Weights of a small transformer language model: 13.6M parameters, no biases in attention or MLP.
Each number is 50 + 15 x the weight over its row's rms, rounded and kept within 0 to 99. Layers, rows and columns count from 0. The size before them is the row's rms in percent of the matrix's.

# up: layer 3 MLP up, 1600x320, rms 0.0459, rows 125-144, columns 240-319
# down: layer 3 MLP down (transposed), 1600x320, rms 0.0459, rows 125-144, columns 240-319
up125 104:46 45 72 25 18 35 38 58 48 78 41 81 40 63 47 34 74 35 31 48 54 68 75 47 57 56 54 70 69 54 62 52 74 58 43 52 67 49 70 48 54 69 43 08 58 83 75 39 50 45 55 41 45 64 37 39 35 45 54 38 49 60 39 20 34 47 36 49 42 42 48 69 29 40 37 33 57 65 41 62
down125 103:55 56 16 70 49 62 48 47 77 33 51 23 54 50 42 60 47 57 45 63 46 54 58 51 74 79 31 41 52 32 25 55 62 64 36 38 54 59 49 36 73 50 59 72 64 41 25 43 67 76 37 40 56 33 55 53 57 28 39 56 59 39 72 68 53 53 68 69 60 27 60 48 67 42 55 53 38 32 15 54
up126 115:44 34 57 46 73 51 57 32 51 67 57 71 28 66 46 30 57 37 43 66 36 47 20 43 61 56 31 63 42 58 71 45 54 53 72 53 57 54 81 72 48 55 62 44 17 59 67 45 18 62 37 58 46 43 52 25 30 54 34 34 92 55 35 24 58 49 38 53 57 37 69 72 39 44 41 65 51 33 55 33
down126 126:50 74 48 48 56 59 20 51 54 64 43 69 31 85 66 36 40 63 35 54 38 56 59 42 55 64 29 79 64 58 40 46 71 21 40 34 67 30 54 46 54 51 53 69 29 53 54 37 33 59 36 58 62 60 49 32 41 57 22 38 45 54 58 50 30 53 33 49 51 72 74 73 44 30 74 73 48 48 45 53
up127 098:74 37 38 50 64 68 70 52 39 46 59 41 66 31 44 70 39 70 53 69 57 31 53 34 59 35 38 54 38 49 33 81 58 52 24 55 56 39 61 53 31 59 44 69 72 53 33 31 19 28 34 53 31 70 51 56 45 56 41 55 50 58 37 55 29 53 36 67 76 28 36 49 68 42 99 69 51 52 50 49
down127 096:34 55 54 68 50 36 39 31 73 52 47 66 44 56 72 42 67 32 46 42 58 70 48 54 58 72 56 42 51 47 73 29 38 40 69 66 67 54 34 55 73 57 53 32 60 51 59 50 60 53 63 34 54 37 44 40 55 42 55 51 47 48 61 26 65 53 70 25 42 77 43 61 39 61 12 52 38 32 50 69
up128 105:53 88 64 39 64 80 44 37 24 56 24 42 62 45 44 56 79 57 63 60 62 58 61 58 55 74 50 56 58 62 32 39 56 79 51 53 50 50 46 63 27 48 54 57 55 38 54 54 56 81 42 48 65 75 43 44 45 63 77 37 39 20 60 57 48 24 74 55 28 44 57 43 52 54 44 49 50 54 47 34
down128 102:41 37 39 55 42 51 37 56 62 18 65 63 31 44 48 58 45 52 65 24 56 48 60 38 44 34 49 37 46 37 71 83 28 41 37 32 31 51 44 44 55 54 51 49 31 47 57 61 53 51 46 56 39 54 14 35 63 43 44 69 55 79 34 63 55 58 18 36 70 43 37 46 53 36 74 52 56 63 60 58
up129 099:43 67 18 33 49 54 21 49 41 82 66 66 23 61 59 44 27 41 37 37 45 80 53 28 37 40 51 67 69 28 63 55 43 60 40 07 29 39 46 26 46 56 50 43 58 31 24 72 49 67 41 41 71 46 40 46 51 40 41 40 46 57 67 61 49 31 45 37 27 49 38 45 48 49 53 38 53 79 32 34
down129 098:68 47 65 68 53 40 74 48 33 31 52 52 22 70 60 33 47 26 50 82 46 48 32 40 22 45 45 13 45 68 63 56 38 34 76 77 68 57 55 37 52 36 73 61 62 48 67 49 43 84 35 60 26 56 79 57 63 81 60 54 31 53 42 40 61 59 59 65 67 63 64 66 61 31 37 56 55 52 64 61
up130 092:41 36 64 19 70 54 21 45 54 55 00 85 51 53 61 17 70 61 70 30 57 50 60 54 43 66 39 77 52 54 56 57 50 73 50 54 43 63 38 73 48 54 52 38 69 55 81 41 49 84 48 35 70 57 44 49 31 50 60 41 24 33 61 48 53 59 51 76 43 73 43 45 34 56 82 67 19 59 61 40
down130 097:50 83 57 61 32 30 59 36 28 42 73 30 26 34 47 56 41 34 43 81 42 51 39 52 38 27 57 08 58 39 56 37 64 46 33 57 63 66 64 24 52 57 49 75 57 78 36 63 41 30 61 74 58 43 56 51 53 61 34 56 71 48 63 50 56 51 64 54 47 43 61 45 60 47 35 68 81 47 49 50
up131 097:41 47 38 82 42 29 55 49 50 70 47 37 76 33 76 27 36 61 56 74 52 50 75 48 50 53 61 42 42 31 59 47 33 53 68 38 66 41 37 67 34 63 31 51 45 64 44 66 56 57 49 36 47 53 37 51 32 64 17 52 57 61 26 47 58 47 51 55 33 60 36 43 61 75 54 81 39 63 31 39
down131 094:66 49 59 36 46 58 51 34 55 42 66 40 22 62 23 97 41 52 51 72 37 00 59 42 41 38 51 40 67 50 39 49 57 30 60 35 31 38 66 39 64 29 46 05 66 51 55 42 47 54 62 47 56 49 56 55 45 27 64 36 74 36 62 57 23 55 55 75 48 31 69 66 42 39 40 17 63 35 56 56
up132 101:64 59 64 58 56 50 51 47 74 38 61 37 12 49 69 50 65 51 31 59 32 33 38 56 67 39 62 60 56 58 59 47 68 41 39 45 33 36 35 55 34 79 60 35 39 24 33 76 63 70 72 67 59 47 52 48 55 73 33 25 37 19 54 60 49 56 68 55 52 35 60 74 47 58 39 60 49 53 59 20
down132 101:41 23 34 32 63 50 48 46 34 63 21 44 71 58 36 57 14 52 66 46 55 61 62 45 37 43 49 42 26 58 49 45 36 47 61 59 58 60 67 25 83 34 33 56 55 67 74 17 38 31 45 34 37 54 52 47 41 33 60 73 67 80 41 58 61 58 43 40 64 48 38 38 65 39 51 43 54 26 49 75
up133 096:61 50 56 61 28 76 50 52 39 56 42 53 66 24 41 36 66 31 58 46 77 38 53 71 61 53 44 75 31 46 52 53 52 24 37 46 51 38 77 40 62 42 53 36 67 67 49 49 64 59 38 57 83 45 40 38 42 60 42 28 37 81 44 64 37 56 43 49 35 50 36 41 68 48 53 61 37 18 30 49
down133 098:68 23 47 52 68 53 57 55 35 53 36 45 40 69 40 30 41 38 68 43 40 31 57 27 38 66 70 41 34 36 65 23 49 61 77 81 36 57 44 26 66 48 54 59 38 36 43 84 55 64 54 43 45 53 64 57 31 42 53 66 42 50 47 38 64 63 62 19 90 25 53 49 32 50 59 32 58 49 64 54
up134 103:46 39 59 56 24 72 34 40 40 69 51 63 50 46 52 39 49 53 51 51 60 60 56 56 42 23 16 57 41 46 30 51 56 31 67 72 79 41 60 59 62 64 58 33 44 54 55 45 62 35 78 53 37 42 34 53 41 29 38 21 41 38 44 45 69 54 63 72 47 33 67 59 70 41 39 55 49 50 69 57
down134 100:55 44 44 70 79 52 57 44 16 71 64 40 49 60 44 22 62 43 48 37 55 35 28 40 70 55 43 13 58 47 67 29 55 50 33 47 34 81 27 68 54 49 39 62 32 24 45 37 20 51 34 52 58 64 54 44 31 45 52 45 77 50 70 46 39 80 47 27 42 99 37 44 59 61 45 53 31 49 51 46
up135 107:40 60 61 34 69 46 67 52 38 46 48 45 37 32 55 68 56 49 62 72 80 65 46 65 37 51 52 53 54 30 47 47 38 55 08 61 64 63 58 71 34 76 54 65 64 47 23 44 68 48 74 67 57 20 44 48 45 51 12 46 61 74 59 34 56 42 42 53 79 47 48 60 61 54 54 57 62 23 40 49
down135 106:42 22 59 65 51 36 24 65 63 59 49 47 45 49 39 65 41 51 55 11 41 44 96 51 67 61 29 35 72 41 53 34 68 46 49 61 65 36 50 46 48 23 82 50 56 62 70 64 61 48 46 66 51 67 66 41 52 34 66 33 54 43 32 62 50 38 56 63 58 67 83 54 61 55 37 45 75 61 42 49
up136 104:34 91 11 23 59 46 21 75 58 61 56 27 57 68 47 62 50 64 23 41 27 68 19 47 99 62 23 48 46 40 47 57 71 49 34 53 28 56 53 72 60 43 36 39 44 78 51 52 37 29 61 53 71 37 63 67 59 71 34 46 58 41 62 42 29 68 81 59 49 45 39 46 49 61 56 51 63 45 82 56
down136 107:65 32 79 93 44 45 70 49 38 54 53 82 75 50 27 62 56 41 60 15 63 38 53 56 48 30 88 36 28 78 58 51 70 33 77 53 55 41 45 09 52 60 45 77 75 32 44 30 73 54 40 47 55 51 51 57 41 55 47 54 51 60 49 42 46 49 52 56 44 56 43 58 30 73 40 58 30 68 42 59
up137 096:78 69 33 68 50 68 65 45 43 49 37 40 54 62 33 40 49 48 66 26 69 51 41 65 72 66 39 75 79 56 52 59 54 54 55 61 71 51 34 66 55 46 30 62 60 70 36 67 56 69 49 38 40 50 54 39 55 42 72 44 48 74 35 52 48 57 61 71 64 59 39 48 75 49 44 74 67 44 65 71
down137 100:39 44 80 55 60 47 44 56 28 67 69 44 52 64 56 54 57 45 44 40 36 73 50 42 39 12 65 22 72 41 42 52 43 32 73 61 55 25 73 13 27 36 62 47 41 39 61 32 30 53 50 36 66 74 24 60 59 76 42 43 42 40 59 37 62 40 37 32 72 65 80 32 36 42 82 26 55 81 28 51
up138 101:40 83 45 10 63 43 45 43 68 63 48 41 44 57 86 48 54 42 54 57 38 51 51 48 49 61 53 61 46 70 35 50 68 30 63 29 51 22 50 28 34 54 55 25 43 74 35 49 73 68 62 61 43 44 72 63 56 43 47 46 70 50 60 42 32 51 54 47 45 52 19 36 87 05 14 60 68 62 36 30
down138 102:55 62 42 64 64 38 50 63 58 48 74 47 62 21 27 40 56 69 62 58 57 59 70 45 34 33 40 31 50 56 83 68 49 49 41 52 53 51 30 70 48 49 51 73 83 27 42 50 42 60 21 50 61 58 43 44 45 68 50 74 43 40 37 38 50 60 59 69 79 58 88 83 08 59 82 46 24 47 59 39
up139 101:55 57 36 54 58 68 50 33 50 73 56 54 59 60 41 36 21 63 54 39 36 52 45 15 65 21 58 23 48 46 70 51 59 38 63 41 33 67 41 41 42 44 50 68 52 65 69 55 46 44 71 45 66 58 77 60 43 46 23 24 56 36 49 42 36 44 32 58 62 43 70 55 40 32 85 60 60 40 63 46
down139 099:41 32 29 59 33 33 40 74 54 55 20 30 57 67 74 40 58 56 41 63 50 35 70 57 07 62 33 60 52 51 51 54 48 44 57 72 46 28 73 63 42 42 42 38 44 30 51 39 58 51 31 80 13 29 47 38 97 43 55 94 61 47 19 54 66 49 64 44 36 51 27 45 76 48 11 35 52 60 36 53
up140 102:51 48 53 13 60 63 72 64 72 49 59 64 38 36 46 70 70 59 39 37 59 38 69 60 59 67 49 54 47 27 30 42 41 58 31 47 36 19 61 75 38 68 40 54 45 66 62 45 54 18 64 49 66 97 33 68 49 53 41 47 71 46 33 49 43 21 51 40 72 42 60 70 46 48 40 56 19 27 68 42
down140 108:44 35 62 65 45 38 20 53 52 20 38 57 67 60 50 66 36 32 38 27 58 64 51 40 60 69 55 16 55 57 90 49 40 56 37 51 24 94 60 19 49 40 43 36 62 37 50 36 42 34 30 58 60 50 87 28 71 65 65 73 25 56 74 37 41 62 47 35 57 72 71 48 53 48 34 48 54 47 41 41
up141 102:74 53 33 99 43 30 33 65 38 41 38 40 57 43 15 51 32 64 33 45 67 34 44 34 58 60 16 55 52 76 48 41 56 39 79 40 63 50 53 60 39 65 47 46 64 42 58 42 58 62 27 48 54 55 40 52 60 33 40 67 74 36 51 41 66 60 47 44 26 61 58 27 44 52 44 27 37 17 57 45
down141 101:55 60 54 70 70 54 72 49 63 47 61 64 56 62 73 53 65 45 63 58 59 43 42 38 23 38 70 33 69 59 54 37 30 75 44 33 29 42 27 40 59 70 50 57 26 54 29 75 38 51 41 24 65 20 48 29 45 38 47 43 55 56 48 47 54 46 43 44 79 45 62 38 34 55 60 65 39 73 48 61
up142 099:65 45 47 53 61 29 54 47 59 94 48 44 64 58 50 56 42 56 76 23 37 81 73 46 32 54 56 56 47 51 53 38 48 36 60 71 28 63 33 51 50 47 80 46 42 62 35 46 46 62 30 66 43 60 43 62 73 43 40 30 29 26 60 65 57 62 19 38 60 29 57 48 28 37 02 47 75 51 49 41
down142 096:27 54 54 52 51 57 53 44 33 09 55 40 57 50 30 28 72 68 34 66 54 22 27 40 61 46 37 48 62 54 45 43 64 73 39 33 52 42 72 48 45 51 42 46 57 42 68 54 41 50 65 42 46 51 49 34 28 57 52 71 59 62 37 27 31 43 88 61 56 72 27 46 54 59 95 35 13 54 53 56
up143 097:44 64 51 48 59 48 35 45 18 43 46 56 50 52 53 46 26 42 52 51 59 67 25 46 25 29 63 60 33 45 49 25 46 61 50 45 27 55 33 56 43 78 34 70 29 36 46 51 45 44 28 47 49 29 53 66 31 34 63 59 43 74 43 46 62 54 37 71 54 48 61 51 53 62 52 30 59 39 66 52
down143 098:30 44 67 34 39 40 49 79 56 38 50 23 49 58 28 60 86 81 57 35 48 41 55 57 72 52 54 39 71 60 56 46 50 30 20 27 81 62 57 58 60 39 72 46 49 65 35 51 51 53 54 40 55 60 59 49 63 71 54 27 75 46 62 65 63 52 64 40 52 60 35 55 46 57 40 85 29 66 30 36
up144 095:31 40 63 56 51 44 40 63 38 43 54 67 62 28 46 63 14 58 42 62 41 44 77 69 52 22 47 56 60 43 49 52 28 42 52 30 48 60 51 69 38 58 49 50 66 54 39 41 67 40 70 27 58 47 61 55 68 27 65 37 48 34 54 74 38 73 58 60 68 73 46 33 36 32 71 51 67 61 49 33
down144 094:64 67 55 70 71 63 71 48 58 56 41 34 45 75 69 58 71 45 65 35 64 20 25 68 48 60 61 21 41 67 19 57 90 55 31 45 58 57 45 50 40 57 56 72 54 28 63 50 40 51 52 40 49 44 31 46 35 64 62 53 26 58 55 31 48 50 53 42 57 49 52 64 68 42 31 60 61 47 45 40